From a checkpoint of a small transformer trained on Wikipedia.
Size: width 128, MLP 320 SwiGLU.
Training: a variant of SOAP for these matrices, 149M tokens, 3218 steps.
Each number is 500 + 40 x the weight over its row's rms, rounded and kept within 0 to 999. Layers, rows and columns count from 0. Numbers have three digits each. The size before them is the row's rms in percent of the matrix's.

# up: layer 6 MLP up, 320x128, rms 0.258, rows 112-178, columns 64-127
# down: layer 6 MLP down (transposed), 320x128, rms 0.272, rows 112-178, columns 64-127
# gate: layer 6 MLP gate, 320x128, rms 0.274, rows 113-178, columns 64-127
up112 096:468479544489509515512486577412489535446582508466493441546520502498427486484535520581515452455529452513500448454506430568518572528490516449496467414521512539486451511561513476563533438495423507
down112 095:523485400483413448514548519469519503523523488512488545438517506535506501553454468452565501527513527547534480488451554493464561517534512527492516591437536570538508466489466571503479433456476445
gate113 125:459422497453496405422559506456480518476582472535510480495489455473525457498468486431541475438473486491608498415541502537533510466428503539523541482457472450578567472554448500518486534513478511
up113 121:445442438411509544542525512506573509533453478530514458448516500477445485447509513473498480475483500459616451510485446511468537493579519510548501501535500520518561519504484568436514570448453463
down113 115:538462572447496458502492444452547538503534489571563497546474487501448436453550537455508519480484477518486519478529528503532501491542550491463532487481492459532493432508491456501470513432442516
gate114 093:436547486502524464527539473523495568511449522495473560521483546455446418488448383480459418514586534480466498448518518480513479449520518567485517588494558452450566424452511564502499499476532469
up114 103:488478532514491433511505542444487504549514488495515500499504479562516537471490519533450507519453494512468527504422460524538483523541494474508532508544473467457554456416599507499444528491530533
down114 099:433522442506474503465435497454479478464489523611436529508512482466588580521525492488499471497558483510557532426531500527481449568471550521468497496484500506473472501521477498456537553484513466
gate115 103:498475501441454423456543518511454509433506496475511439532521505451510482587553516496455437508481476539563464466424520518480473492441436489424493416470455512540462561464469481542454473527468503
up115 099:516543515487471501493481521522537516524512505516453445476504499449487554516509432466499548442501488437495506572434472528495527408479476519489458452541486464495529501501531470458461443500524411
down115 105:503548471501470561526519488500493453446483434537520529502534527460533452483465578537491483479549514544455497501504469530449489495475508568502449499503512448497487471451395430507524522561487508
gate116 106:502484496499540468456537472514532530548535524500606467480492486531518474554533507472588530600535507464514432546555520484458430559453524573470527494467518504478480461493526516548517488428465507
up116 104:505523439491423562506459509517429467485526481479489558483474505453568451458493513483479482402477523548479559488523501511521575477510491489543484402430545549520459420455467494423445506541522526
down116 103:479445476466506570455529467514498473482456474458502473464494520517479534503498447406501483451437492559428489444498507441542479493521494470486425473515510487500495489585514485513552465479573505
gate117 103:499504497506529495419484502521523582635447515511475476542552539527508439474499460489454533491506487598476452559495501525541467468531533501532488516551489503482480518515490489599544506548475410
up117 104:461441489489455491505524474589525562559499512527494469548538538470465463548450487447495492522518479514453438536537491461540473558472499456487500519547563548497483492571518504485532566447471438
down117 103:462482455488465405469498509479514451516477495469413542492504512486480508443601499472499557475531517425476461524501434528472495497432538529461524524498444504527544542505563569553495440535525491
gate118 132:475465522421533501440504446491524569527449514532527538445535517453473414444500589514553475489495482499525487443532544490509527559490517474434524494451472438494482470545506507438436536513427506
up118 126:422448504453514517529508406465384522521406512455498538505535532563569552499515517479538526444443512495460521564464411462487518553537459591483440505428471469535528530525445552489475482538497487
down118 114:524526443440498511499518524525470467540491554526549498544538495488503466495538586537513530555510488493522488524525486520507507484538565537507473473532519554449575524430559506531449508620520460
gate119 093:524476560515540507558559492484574512465533503446473507415412465431495462509511558462578507480508515458456518479452519472554493486517515535468539617484496539478544503466533587545478476486537492
up119 106:505530475504488447550498522465579440500433527487448452463447501507480501544505522534459465482529498475490469461449553567561456494430483526539516540495399503468524465438503536505465507507515448
down119 111:497487527489536486506392501459497459467513512486503485436447555549525496533468450512438483407469549504525471480469477583493498503484508498520482518531465510443502480526561508509477513506456535
gate120 092:495484509540576530517493549495479497573502560504470528531494547511452547500531533510544493553510535532438479470509515457495528500481504513580463497458601494477532488527571541482538459441553555
up120 101:506523455521493501490501524468457479555443496415493484453451473462440512507514487517586542541485476480506505477551465478580498520514532536472411542534473577507426503512528541463484496410514513
down120 106:478468472556481480549569527485495484423529524513510527473564486421489509479495493498416460456520595517511445470488490535503527509534501458532524480456515480525509533476427465520516526535464502
gate121 132:480548493486492455447441486465505503470511528452520494545473464471570453501606487489524564486540446478469456532539568573478439541474558484498462466500506552470525510594566525455553448489471512
up121 114:458520551587495539513486495425544558529472504519517493553554478470498494558523459483481501487431515497483510491506507506520495534540495517566521535459568510416497435572469543501581514494520489
down121 116:506504454533467438530490489472533521525438439478537515571483538478561559481513496464527465456495511508455469535528540520483550564528527455518517554495513541486577518607511481548479532491450477
gate122 111:526549509447458519527476494453487438540484506557484495455509553542454468467479527547507597543489499429528501514548460536543463454504516550496436518533482578484497473457516547537538450551484523
up122 107:510451450524447543511445512479547496551520538532492485486491576502511508497544551498531485567561529479438510468437497520512500453493516545495509444587524550532411495491510526531518510490450486
down122 105:440509497516541483492490519515530501514503488541428480418480470516499487489554416495544478482487555443468491519463461583473556505480507517507472502575465483514483499472478542404581474515464467
gate123 098:420524516480449453489568472465493517488446484461512507491551508433471442524460497560481489459476504491452510481478526470531484549554528539523551502441521445488486452447514493505557415553520464
up123 110:506544516543500494459484498567567444428535454540528533511435450548503489507440453455497544498553486518471494462565499530410566562477567546461546509550526487418507451520461548552478517403511500
down123 107:442501566453512488540539591499503514496432541527450552505494518526509500516486465456444471463475529568490465462447502592468515543479519559485510528492424488460446479531472556477546511470509488
gate124 098:522518493462467536507459391451399518475476547534556526536552467558441474563515453531476502509498537469520418473519496435578469498405508538505459581446528480479449492482497479428508517484476523
up124 098:501485486517454482561566465532480466437533510429499505533471420455473478540520542445525510583505488500510614589519411458521549466513506518479481471510544474551547482572496524529450451511492455
down124 105:540522488473507520564522520455504544495487476416431502548513480472498593500499424526475544548564512462497531466544465500527493487495486524497487591543477463490519472513507454472509485523540487
gate125 083:495527458453488493479519511549475521544486487427499547457545530549517465573494497417567530537479566417406496472528537502500588432481481535499522561513529483521531424517467452521500524558500391
up125 089:483434555466465476401457470507469537531480455471473504500468476515545526622507478545500507503469514492550543528459537508480528561517415529506550516570525509465503510492450529508487504534526469
down125 093:578462452569510491476428506505516447489562518548533536559472474565452505465517444472503565507513449524552516548413522450509522565485482464504487496395471527436478538495461451436478396477488438
gate126 096:489558584525479496487484460552461437514540474501514540518501483510503537524520474484579469448469583476455436485494475494570442520509444505505521499518467424453513480439525573448517526484505486
up126 101:474508513498477528475540591451602547504537506484502557530425516452501532524497516478496549498543517511472545541479534533532563477485491544547472533556526538556465510505585529483496487427513483
down126 102:530511475546462444510466504504543469462456514552436449567496528518501473489492487416452483543568499530506541532503491537578554510453502523500552464449503521466456508503461517558484524526481559
gate127 104:481511496470479481524535525411492518527492515530519428505527508481406467515438441514510505556481525525409527483467497511420501497541540498544457534459509491527528489485480401444503564474481416
up127 090:534552591512485500474496482555439497488556462482520523536524462550573461510497513478508428465480542484459463433515511535519449488501542472509443454509447533442526482513514526559468551490476501
down127 099:620454581500504494461454498456513531509473436463552539534526558522468475480470517448485521489482524486531465457463489520554527465529527504445524476557577555505532490491583445593441479508519478
gate128 086:494487453475500526541466498494526521488481520522490532533549515507476401486542462497532530511484561490477473490571531480461469542442469549526462471492522484536443438453502466446475498511433522
up128 088:498466481463424448512463445510500495470459503522544503442499559468483449449490470532490504491521505573474510509524515513528561499481462520515513495390386516476522491490463437564553555476511444
down128 092:511520449487560552522501503538521474536551497483468451519513527484547388530484479511530544490521514455499412517556534429485537525496487556570499462474505470580556496450530493514444418512424481
gate129 093:440567424521508546496580576441448477489446575433471487488580497501546469505456496501447465480475527524466457467478554529402497512531492484564455498472527483496530528524535503483514491519447486
up129 090:509486461499558549507494519513439514517521508534499502450509467510622482426467465513460488568515449517554455457460520414533539491525511477477524413497413582491525507473527561525497491482578456
down129 091:562453529543458497548402475522551505506550442527545491521510508487524513533502512507530482428464529476527526530541504553485488522544503466426516531482570424493519487475477427552489511558493585
gate130 131:542416464477441459491502472527505468541472542582514508439571443513463507553533469512519522533431500551469515493465557500527455520447538482437508449521518479451398471482543535513556484502505535
up130 130:539513465523483509447435493477489479520451527486447494522552486483514488406487456578460448439562487495537540525464505481468521496431499526501545485543447536460556454496511431451498569499507482
down130 109:477429599464461519450428492466504554528519500482531502503470474443465496546581507509501514519475506500505557507549495461523434506492497497522501535554539505515457446481472490518508534516447488
gate131 092:464528530532482476541489485492456583499513479490562537528466459558454510470514527480457528519502546472516514497527535413434409510491486572565506513478530461441543487593474523544463543425482505
up131 094:480587542446480505491525565495518504503535518505471506507489510569517497575551529537489466482540545449502492480486478432471484463507535501507485510516479633529456448447500445513492532450516473
down131 091:487438518500523446537521465517446556526468487503519544501556495470526533505440533580520512483472518478463539454544484533421520497486485557549476520490468494547480467534542505488465404506460531
gate132 098:466422472435456491525567511519530525413395464522499493409515454488502496425501521525522520542446540434528441458523565470477548512497558541478492481383504436529500507558494518538500461443407512
up132 097:461471565503552505551514525457480554552596492575530434533505606489487536444470517479522501449594527450464537519461449459530509524494526475460517496530512499493477603481535459468500501532536487
down132 096:549453495502523486463463498422439495479459573473480506493509473600521556532548501522528418512497456555531503438530487522490497479420594494542462465491463496496478509424534493463446484463460519
gate133 097:446498548454499497466549556549471537514582518506497499592487533427445459508438465558534533458579451559522573551461532421496567499535496429459459526487470508492545527511488490477564515511550496
up133 106:545557519418501518457530470461491541478392527478482451586420517480458406547466471516415537524496495455521503520491522487486499529533558502457470523466501503488491496496482466498495393445535543
down133 097:537495459448497480473496455440479494451485477541451488491540552560502515550547544444465456474515558507550452425575495469475454506542487450491513549521513530511431452495435508507501533501437401
gate134 127:452519503451482489567522521526483528494460515452477549519499523585530453573512511483474480599442493445542401508494538534459526499551479468478509541537486546450454478494579492546551502522510485
up134 123:525477518483457526518528494496462460465452511466473466491524570465440474490425506473486556599383439522471430442495510535467498541567421480512509444487543555438552470560555504474486463478478447
down134 114:429505518518464500494510480490492649492491549489507432511516524506522458509439573513472524498502462489460471482600510519509548486519474548507444466474475512487515473595542435525516542498512562
gate135 090:568562439515489402519495548517477464450536425511506488463473468507548472574526462534519464481493459502476469490472490503495558530539494536509479543567479566552528496524558447522473454574483559
up135 089:515468482576534466433532515446435583599530482431576459465445514520418453435540544536514479476542577489529505476517488440532500555467537520496444465505478397517543558501484508545446495509509522
down135 093:483451493470532557572495499484536462538495470455552495483552483512442476520464464460493487461535560459494467427524488516501470527528504547577565488471478487503588507514504514456483442463496478
gate136 101:518460546471480518543536522443441488528456514512472525545456528499451455483501532516530613545479522567509523387524498430500510515496471459525495511469481560495586488508518524465535468570541427
up136 101:476563561491571492473503499461464554480491414530502482537551519428536498465546536582537487548488530452497491526590485484443483516550561501525516506455571563486545489469484495511526510455522542
down136 102:519518507482513443497488502501545534516478496507432483581482436522559432554464518563518461411472488500448433389537466465504534473483465518503575485480520425526505512467540530454473538528492463
gate137 101:496473455426455567484484471509496481507513473607462529493540486474501567513485486505532484472421484528569520487536583559525463457494506481501481490485528504484487489499429432517453488455508559
up137 107:521485494546560519451497494524458505559529467544534490524569520524490513500527513571500434510518585431525537463493528513454473562558564512480503537465518515504488470506459536498520464508446503
down137 105:505488529413483531520522415445489506491508491520489527590467520451451449514463508542504532446467479550452461459499506585521563544467494584555463503500494504507499518485601478460500513464491455
gate138 112:512511511497485513514460545535533546517522477603499531508452497469560451440521452492520473526483486494472517430496556467476522485465557446475515522523461442536512507428491489505514520503464517
up138 101:542457472468380485526505516452561464533451472548510493482441569448466514485455462511533535534477503537498480495559514449472504488430548480503535494524483474532495516459472483569575541460508474
down138 101:558481503479501549462478478525489476483463453473525456557490522493502443508518457451534454517469533535479484543512521531441491474557554490402520513496535495537480445559475464523504398541521430
gate139 095:488493555453470525476496421486518515426458460506515497465478564505513471504506520506546489480474518521506571494512572447561433427500496550500554547497516495567464443500554495480461605461473530
up139 094:455468476514517503506454520467478481516431494523502449572428490420491520516510499496519569482454506432502488499470498490533550524523425532507505551525518478489496498486558515445480542514465544
down139 098:488437476512540485517563542459588477539476558509472507505498522551530529517531436516406576527487495555476458510474528476568472552503496524554546551446435480468515512514533526524479500444503436
gate140 102:460492444515504455562520460498464527580500461510481459469546485594488549488488462512531517528525436496504433580492470546470529518523477565455468519429471464550543465519480510570505421496439473
up140 099:516481534462523471425501569497508503517536501556571527550521541474531562541533463480552407561567501467465525480468511458496489501431466545426481458467461573510476491552490552465569524433550518
down140 097:539484516496436476507500486487439545452516492499500497488453503517533499451461511515495520504477501513522554433532503439468446544512550479512457524606552509442524515395494524504504554514548483
gate141 078:562458516525498461556547490513426511450464522554455493545558403411534485462520489465528452456508532497446454515530490561458511469540469547607488528494562479489525529529554503514533515515514477
up141 081:458540516502459518400570469450545489508502402489538524505538499508472531494457540443521422536472437528544540439488455487537454541502492463525565450483445493523491502526483524497481368505541475
down141 080:526432555494579442527541502532524546477500579544485449510485500504539419554510485546543462474535532512404485502550522537444494477489535576438440551512515494540498510466528474521546603495415478
gate142 094:494539571492528488508527490533482418482514543399442449497480512425482572502506518518521487506522486503498544487480471520555481564570585450464479546500520501507516562460573508457477461563465407
up142 087:444587477545502458507532546525502512534467484535496477541538550437503508490446498512471509514509515479479451511533423530436487443508471509528507516566503490463460511499531468532540428437529483
down142 095:478419515522477497483497471526490550488491542489515466513446528591532516446461486419430489530469520495459477538436480526550511542466480553456496451484496514474477460580528418530564537518476539
gate143 108:506548459500423487504515397480557567576483499452422505500452465581528406500527481422522525503525407507529545465429501494514533504484438489518529486503513479521489580500470488493517473453535566
up143 102:481539496442457478527497489522507523477479491584494507545559536511533542548567474452477500462514482540461477573484516434537534484545453417503522538425457457448567426539478512511489508438533448
down143 106:491519511570461418461512411431524526500525525413405478558530481499461506496517522561471479467559465497512456493470438524502497503484534470540512429573512527426477508489552494481492503506515520
gate144 112:538499445537470426530497568489497477526455553457474470536499520434501572466526513460521538528494523548503503513524529444504579538455510459514489525454468563533500421474561545511508469524442502
up144 105:494519489612520545476539416501452515528539475529489511480492467534524541561491483477475492480494526540415515507480452464527493451463533471479559524505566536501500482519471470444471481481554519
down144 105:541442528510489522489571483485516521432526464485466438493595489465476475551531502445506456455545505524515485443460498475379479490566436542467485513413451474443493503548471428550492565501482467
gate145 089:473432476446478482544462517486423439513513475544562588519437470558517545538502446484427580451498533472472462460569490435587527455486554487467524548526491523454534468457522484547491522516548463
up145 095:452440509533567515457490450544543566480454457585497487484477479510446529561457537487495503528511486485497487483481508577484412436482444544510509498524449464489527566551557475411586471423473527
down145 099:473529424537522487476553526575512516448418480499525409596476558480542467503555452461452456465525484522555475444523494468483507479537470448527522551487484535514455510496393492500497422519434542
gate146 101:537475496513486501500526497543580506546503489473513477518470488560492487567498513466492446596519491538483481465485479474530527491507520530437484479595501439462433420527540510588495482503449537
up146 099:516526448482445475466524409464510509416510569581491496538490448466437493530456558522479453492512448543474430496472454515550579551534493492509482446466473459449484431499482535453443514440551472
down146 105:475536483565492556501468497540513443452467563545544497530462499554560420502496497448487550550504445517480483443570489503482542585554499527519506489567547525529470542543467473437568509489517517
gate147 089:503457471463556500521467452499520540525513559497490502568536554515536528523528519463515471524539506472551534550488486537509545458465457514468487514454451473498529507600471479505505567464559484
up147 088:479585512518499538471533556521516475471488586566462482491499495574507476491452531516511495485515535525507496516528447498512514469533464461508487563465473501496434542435482497482506554566521493
down147 096:487533531472592516475515523490503475455425467532471510492478515511455471520471569549553510502487490443490451494501540503570476529563528493512516510404463560520567493488534581479453479580535517
gate148 093:515538444532566458538523555497566489477414500415476462435473468483523481490534468532499499517506407539466551527474559492494407601464471489594479452528528488553546497525537550494531497492526545
up148 087:529532475497491512502490514571455449502487593531507531586529515491521484542441542462463484541481498472514482516496513529415560570551470436518470618476527530482508501513569528538467482528449534
down148 088:485518456546532501458489511526431460447473573479518425477541580521470496506497484517464464470504510527508568566516501497526494503552541537466501587546479538497516522536482480506543542443467565
gate149 099:493433529541507433523531427459567520499504520467529486548452499444424467584429462488488516537447550512480452554488517553524527501466488548526491501470535521458564500571444547512486516531518504
up149 109:431513520552534455439545479494440555561502503443456538599527556545441474469524469457498430533394493451545463552531485505524490537430504563499544468487465473491501455498494544462527498478508565
down149 101:424454485533498493586484492506610532569454491485504509526492484483499434498470490546502526577524527464520458524446450512546471508545514500525449558487541504519564536505434591509514479540537437
gate150 095:552516506472483529481467509450515461556528477467470500497495531538511584430586493564583516438454506438555492491452458565595480511527527486522470461426423528432539482483526488505463533524502491
up150 088:513515557442480524495515530426536509524484456477559513532501549541513489535482453461541418494501517489484438467544481485506533521494518490479453490508562505494434497558483539548596455444553523
down150 090:486479470503506483500497515493479564521508514497475490450546492526526573555427459506480518511482508465561481521462451423490500458549483444475524494497532524486483526414523531547551477473560521
gate151 098:545492468521534476435516518508504486504532537448463426495564492534588517503524523481498522453395524505510490387445412512487536570476503483544522499515469493551504571421550484542557487536559496
up151 103:512457549594461474494498479505474439477490450451446522496534497461551518465547524559489547546481552474529534509493549448481486453452576451490470509483525490489523493544500580374533493473481530
down151 103:449552528437504532554504529510501496496492536505495470466462551571516528498514518481531394446484498512466478448496511597497473476555466473490481459566475458481515508463529479576476552508416472
gate152 091:449518452536507490546457486437448524528558432555503446452552477539541500545507528515480519500493513435431522443482538454523536482480522525511473480484475542541449479578465489433541517500491432
up152 099:520534457546502499536541480487453463502509526469461535413436499536450484505533538510554455477422506506533555488535567431462468532464532541531515519498572470469497421493487520550511503462497596
down152 086:576462488522469442543520484552519578510503542572430496488571489489498435495397494546494565445513564459468457485501497464522517446448497526544444453408525506514492465555510479427481517501545442
gate153 097:529516482491441446585517494517579473468549614480400447546447498481441430512460456531467503528488534477486422485516484466520474478462457439484466530453454546522534499480468497457535492439489472
up153 099:451501479480515539526476471371465465552511553440504500458424481519420521465494503473429568513516482566518505514471505452507456495466476499457529527534495522521553442499519483487424470471504502
down153 101:528519500508451411491485480475507528560508538410447485478513579472484505446585488490586513507497567465493513500481519481553489494571530449527528471493546566400482480467554484508491484474519503
gate154 106:523581467529509415538480528503502469521474466488529487555464518446473524514501564548515475499554452470468505527593515498431485485456462470542455538459526503508528534526506550515471463510545586
up154 098:536572448539454511538475508442453553493537496580468423510528472506550532500441524426439507471503433523466429546543580550529503513550506420460478559539477536509459552471551493477476496535501533
down154 094:461490458559499534548528493488564524503477506518465541488505548491474547497516509535553530504492498522528528469510499542463518478524413521550553480507452461519562560486536449598500527483388527
gate155 104:534531484444530550522470503531515551534434498471403535534511503530482495477530524433493497500551574468527540569544543507582445502519539441515547502491450474487558563545486518432480483503471474
up155 109:494487521560555432541483465510462455467481475497512525550440509484514512450507514405518490492525466541522498484501512428477578522450537454541538519548494548530495507520492571526470443527407539
down155 109:455443458509531506500493502487459445476531528545488490466534482538503509452526487489403514510472517460463507451468514456466533470458482535530511502518494502563506526479565476416481426476438469
gate156 092:552489510519483434489465458519517521488494413581493507485512465506522427525428497496477429527604485433469569455466485463493491598549516455537589558471527500527551480468510493524472548458505470
up156 096:472507451524504468511457540488422526479508529474490532482467506477468539472500432480513493488517518409479552477507525544532599585491396510480570483446542552528512493409467470533529555532512515
down156 101:495439528523482524415555477509540484520462530444519557523496484513471512548481475545514589582445512554502443529525549468412496503399529538446447532488506512459511449525467490416477526523495532
gate157 101:577476531501533403477450499534610542529497512561471552467410455508542492475533568441509507484495458525469473481426492458502521467478540483487507590536492488457432482542544476522458450461546488
up157 092:516529550452510544430427516553473598529504449463496576531517523500542471437460516520456422469488485455591449485508452451474506432463541541506487437530465409511492502462542455514455476542504515
down157 103:538472531496572492511430500482531495527595530468469520496533560442507550465431514569513429481496512527512488525492557460540439529547549493624520523491457523487473477482456538510507505519502427
gate158 111:591415469464462493528463570521597552515476405486506529429495496518558472491487441511504473435505535560515509481466479469425475475494534458491488547503476423472497549567440486563463484478490564
up158 102:596494494412455546483555522459548467584531462461491554531512530508535572480496432467452534434523504443524498487494508510492484463546514443623492527494536481541568490495540533459463498490525502
down158 106:534513483522456472516520437417482578496518527474454497500517461434426436568495507512496592485483482489523507590474464482573550488565481511485527426502457521503463516456558520485615404449512481
gate159 096:475428543466542535415461438496469468500518462476501463447533417492473463471460520476510462491523550426426517493501489472530458462398443573415509488520501462522457528558494500483510517478511503
up159 094:509480480549497495526571485438517485480449525620537456494435504512492478505452523518537486432513506461493454487475471479513446535481497515452552509498576464521522491522562457450507548441549532
down159 102:493473496493511461509504479490500533503525503510485520479493405506370471490461465494506477528515494598470473539460549506461421547514462550556558531495505506570514594525521500536445536533510498
gate160 101:508443514470497486526498459612474454487497492510486483573502458516486571501500502506491502417492502464502497471575496562547555487410532558430485576479503480530444493467520545516496523509449402
up160 095:511457503520440491477540556459482407557522540535465538567502501498505608524592523490493586459521501444470447488471504540487554461472493522526549535541517549504528449497543464465519518511555482
down160 104:447507501511432487535506490467509425461502575542542498550487494452498495521536526492518445515573524495482544466551545554522570424510512464445489561564545485444506453442529464499528537524523411
gate161 087:516437499529527631506518526503534451516511481424508527563499531422453420456529512498549421520485553448518480511595436523524463517517510587500510435453517423503518494486475521589550456482483541
up161 088:443492529414490502447566512457509504542482520493458532520474479548411568510524547567574509496544585497484522591460490549471514539475476505428483490489438512568485531548474528429546539553510597
down161 084:493503478497443474534457506464446502484500509507445486464526509590552550480491474489472539496484431586566542491476568475416445498544511447461583461608510517442497571496565445477500543480512514
gate162 091:533549553444495485534569470505519537519557498543533440553514526466521467532462438501397504498489495550504526398541512567437524504535488484483499432516466517515569492514482502503481484494455480
up162 094:535532502426486480566502461523599547490459544529507445505533490474466476482493530484381477505500462542497534453538508507500447527504496430521538475546498534530547460503569519522481466486595528
down162 082:462580422553480565457486549521487457458557491459491501492500510527486492507529498479444475537484464534550526506459551506487488507438523511547420505536488507484461474439535466455515541531509516
gate163 104:494547531488558533474511510510542459562524508473485532496514562464519525551437526490530471522412498486466460470514422485514547519531398508410503485507497521494534543551557546488431499551443470
up163 106:449466525430558505590460587488499540489538479473546543503466512433438494518497486537440536475508523485499520506520507526486511432497521555511506460517512483473407503483541537507488575491518536
down163 112:418525527452572534576542506532426491484494425499452473484466444481526500524553500497464495462473563487537471533523583491514458454441492581476458463519507492546539484555530559459562486434444528
gate164 109:561446465551532542464480518580513525500387466507475485486488501482550433535437513498493476522549483487558515499520389447485467494520460495432457517482500495486517533542516469512529541417499456
up164 108:544556479458499485509366549515508548580481457457487466524593493502504458524462555450551567549552464491502519534416452541560494501486478522495486529510550418463438561498491476391503498485499468
down164 103:548426471578592468501443511480545531539495449544512486536466511491464506519483544529490453514480553436555546496500569492496415423497516510488475534490456487536525419474572520575479456501472460
gate165 095:507516446523444483491538553502544401461520493541503543511529499530510469502556549558605525520564519553406463521547466528465543458510518553481439396405461490435495518475448522521492528483434456
up165 105:428481497531498475504438499420521510464487431472458436483415459480531557534478560495501553561490536484436490524495443467540516523511391490488523499472536567464421526517581483508527487548547505
down165 097:557532527609425530479479498516470467466479621550520507471464517489448535474584457465511421437495521481546539497533492522497487488535542442513523466574484416501524459493453524532519511512510493
gate166 081:454553506503431554485470512559483464462455476541494525443514447554460525523521511498510532549516473446543493543489504518449472498488462498502525525406448450510556416563420443566486542511507520
up166 093:489556517472453494428514520476554506462436482538511445515505488542524457486513564510535521518547414358439429513477446486491491497543444434470426537560518512588481515454481517576431523462569479
down166 094:532526463494562458514489476568515502540533474464546485561478519556457516516541501424491517435487564455509432479517492413483514478470547547532551523499520481508524507553450490465468462412503521
gate167 095:469539474505566499540570554534483498460542484545440498580475529469499420512510510498560474504463470526447453610525473570542535517434560554535542572457538491509550465506509500575458461482455500
up167 090:552479549500503535507509535486403540533481531516491520555554496477459480481577512519448508441573493496526453466463532542387508485565508500535522510552532421484494537503543522484496489490456546
down167 093:515437490506538503495454465494526515543486541451548477475562528520458435429485402448460499548467481544479502518465531459437454526514549453473471526481530467493483477410473456557507529596452493
gate168 120:519462472413427481459516535485456575422538497496529487465439477469476510451490500547475471476510481569479531523525484589440474513444495509557543507463479397539494507521468477505532528476459529
up168 114:529485514520437511495491535497430489528447546499575508537497495526510515509482525517541505498523509464418502481506464573545494520577512512533353623507453534536481484487463526500528530548568464
down168 102:491536434510512440546529563503490454587497461533484439536492551459567444495502433470506550604512495532554422537498479437494534469499495535512415499481511502442530508556498465461503485515543557
gate169 088:559509456566481478512525507543463517505484546524481527519493452520483552529484466517560448476453541471473440517623480484497467467480492600444467526451494492467511561494388488498459512492455521
up169 092:519549458546495431499531541448503526484571526495516451423488514553516481516481467538431441529516461512478515405462521506476442550565536516512633470490467456489567523525446493521548476531491481
down169 090:510467532488521452565489551469537534507539469469492583547527488465493492531491475545538531480449628480514492544527547497481443475457462547567477508510564542515489494494499497519504529441546549
gate170 087:556448539462486419497556503519567497483442429502474542501450491447522458478480538484491571561492587526427483505520559516508481594497432516485529454538428477537534562502511551521505597484416487
up170 100:447468457576470524480524469480490417532543488530467475546461479509542507538520500450488518540557533511577557514490430523491518400525436454525570501487504469458503490510500490497403521490528465
down170 089:481613466515507486541476516549443493521524517507607498529488446529476548405528450515428515466452509505481498509448474481547446505506552467457513497487521540478414502542512517462474469492474519
gate171 091:450498523568469427480541484517477508542562519484447467376457453525508492580526540462451480512493501457496524543535542579500462501435522549491433526434534495502500515520530528548487517531516531
up171 100:545479499484517544536456563512522456454412538519520538568430464504504538393466505450476516563420503480527486554431510464517448530519509496507462534575449415473410507449510452467541481424521491
down171 104:431496486531490530473496522538482522585562482533487505419497532512506552480575550446418501475525451470463545487522503517531476483497533509490552508490521505523540507534519502461433520501519515
gate172 097:517474481497569531567524481495501481470514550483451395504492395476518542432510471487571541489517490468559515484467536498451474487492472516486530517433523551432469513500422515544372458497512506
up172 102:492476518513443498464534506484454474552517515567533451475513529469549517530520467439489493618567437475483453572499490535432500479521516515577524509568484499524427506456484460514559496473492547
down172 106:491560515495454456435514590488521513465511534582462553441454469439434578504492489503478476458528462531523414545437534526447471532522466491485480440541514555459494508481499486442589566488521505
gate173 093:553525433480460455486468498509538482524508540547527486516496413486556550551514517486495470405523543427484463459484464510505442438466493463474479536545514446472533493509531533502532481535461482
up173 095:511524482503487439493427413505499511533522497452488500513547404436525554485456520519583492528521495556495472490448498488478543515501513567500491516465448461463553484528516535515472555543492557
down173 100:506460469529524532489433492475424473483440445417487508615426563467535474487500433486446498557500513438533542491511465466472499559456436505517519510447517451463566517562477434510460506543483450
gate174 108:513512484595485531449494475494488502463500463440493494513507510495414394475474465573610474451417508546480473498505512556511519528503556506515561494464474484477508579495476492616528509560466476
up174 106:496519536498505439544492532545537498487520507536555469498495537437461498507483482504462575512434439554554472510531521486426506500575541491493567448578464493520561415511478430560565522464473460
down174 097:577512563550489404511464486468514535540481437480505516523510490511543500525457500530600452483500535512448473559482516510538473510514438539544452518497510499542537453580519547557497490486531505
gate175 094:537457470502517529510455481414440471484474515481468475489496533447543523492547525557504437460559494515484462509511437418447507522510532552562491526451549516504504495433460481547589473482493507
up175 096:506543541513532530513501520524501553480550453468490609523487409526557488502435441483536495525509542483537478519515531474482517424487404518519529415606500479549469440485456555529486502498516500
down175 096:546549554601525538551454546545463456472499527481504518520482479507469511478445553557493519458463550531498551464518487514471485539494421498566479564495516509505472413454498531497566542528508504
gate176 086:547487544536533423568450467514519533521482495493519402455482510494530462545450477482514522454460490554516556498500463547485465480496493500503501485463546460504460572498594492510491472555500490
up176 086:495503497455464435520496477520462507513505454529532468515488483491411496466525518511475488481523482428547522525514540493478528468460499445502532545487442541570601492505468574538442538455441499
down176 097:553496537502510542519484538485440483547551465536516546505453532532469525471501547508529599500476488570522457518500491441543503436503464519571498502553538509521448601405428502466462478567519559
gate177 093:448456553473460502477521451490486534499441451505513467430562487515497509497437458440477528484454533450466500540535494517490523511443472546446494532485496465501479487502549558514441559531489435
up177 095:510482561412446526502499556534438493577445496567516480550530457471547520521450490457446502521541517435472510570563460509532522520573498432529547499426498459479483529544537512510435465533498427
down177 100:544553496512515536464540517530534454498556549424476441507431483569491509483492479452510454510525453557506486490408588565456523380536501512450495455503532523529552486486495526448530516488501575
gate178 093:502487489438612463525537480511528524497519546584559513533513508457483524486496488502485479480513569491513470480572443566493563516541487524464417517531510507456534515530518575509506529479552505
up178 096:516467552535518528496511457525500492468460510554490404560505447514467484471445488513495547493502518521481454510457519534415438485427560482477465484541524446503482459478475554503563473439552528
down178 090:489593501447376528431555558453521533527512455474539543435444514538505493526551521516466497510536454489484545556444532497568479534524524476512514466474441499480478510500460389525432503515445517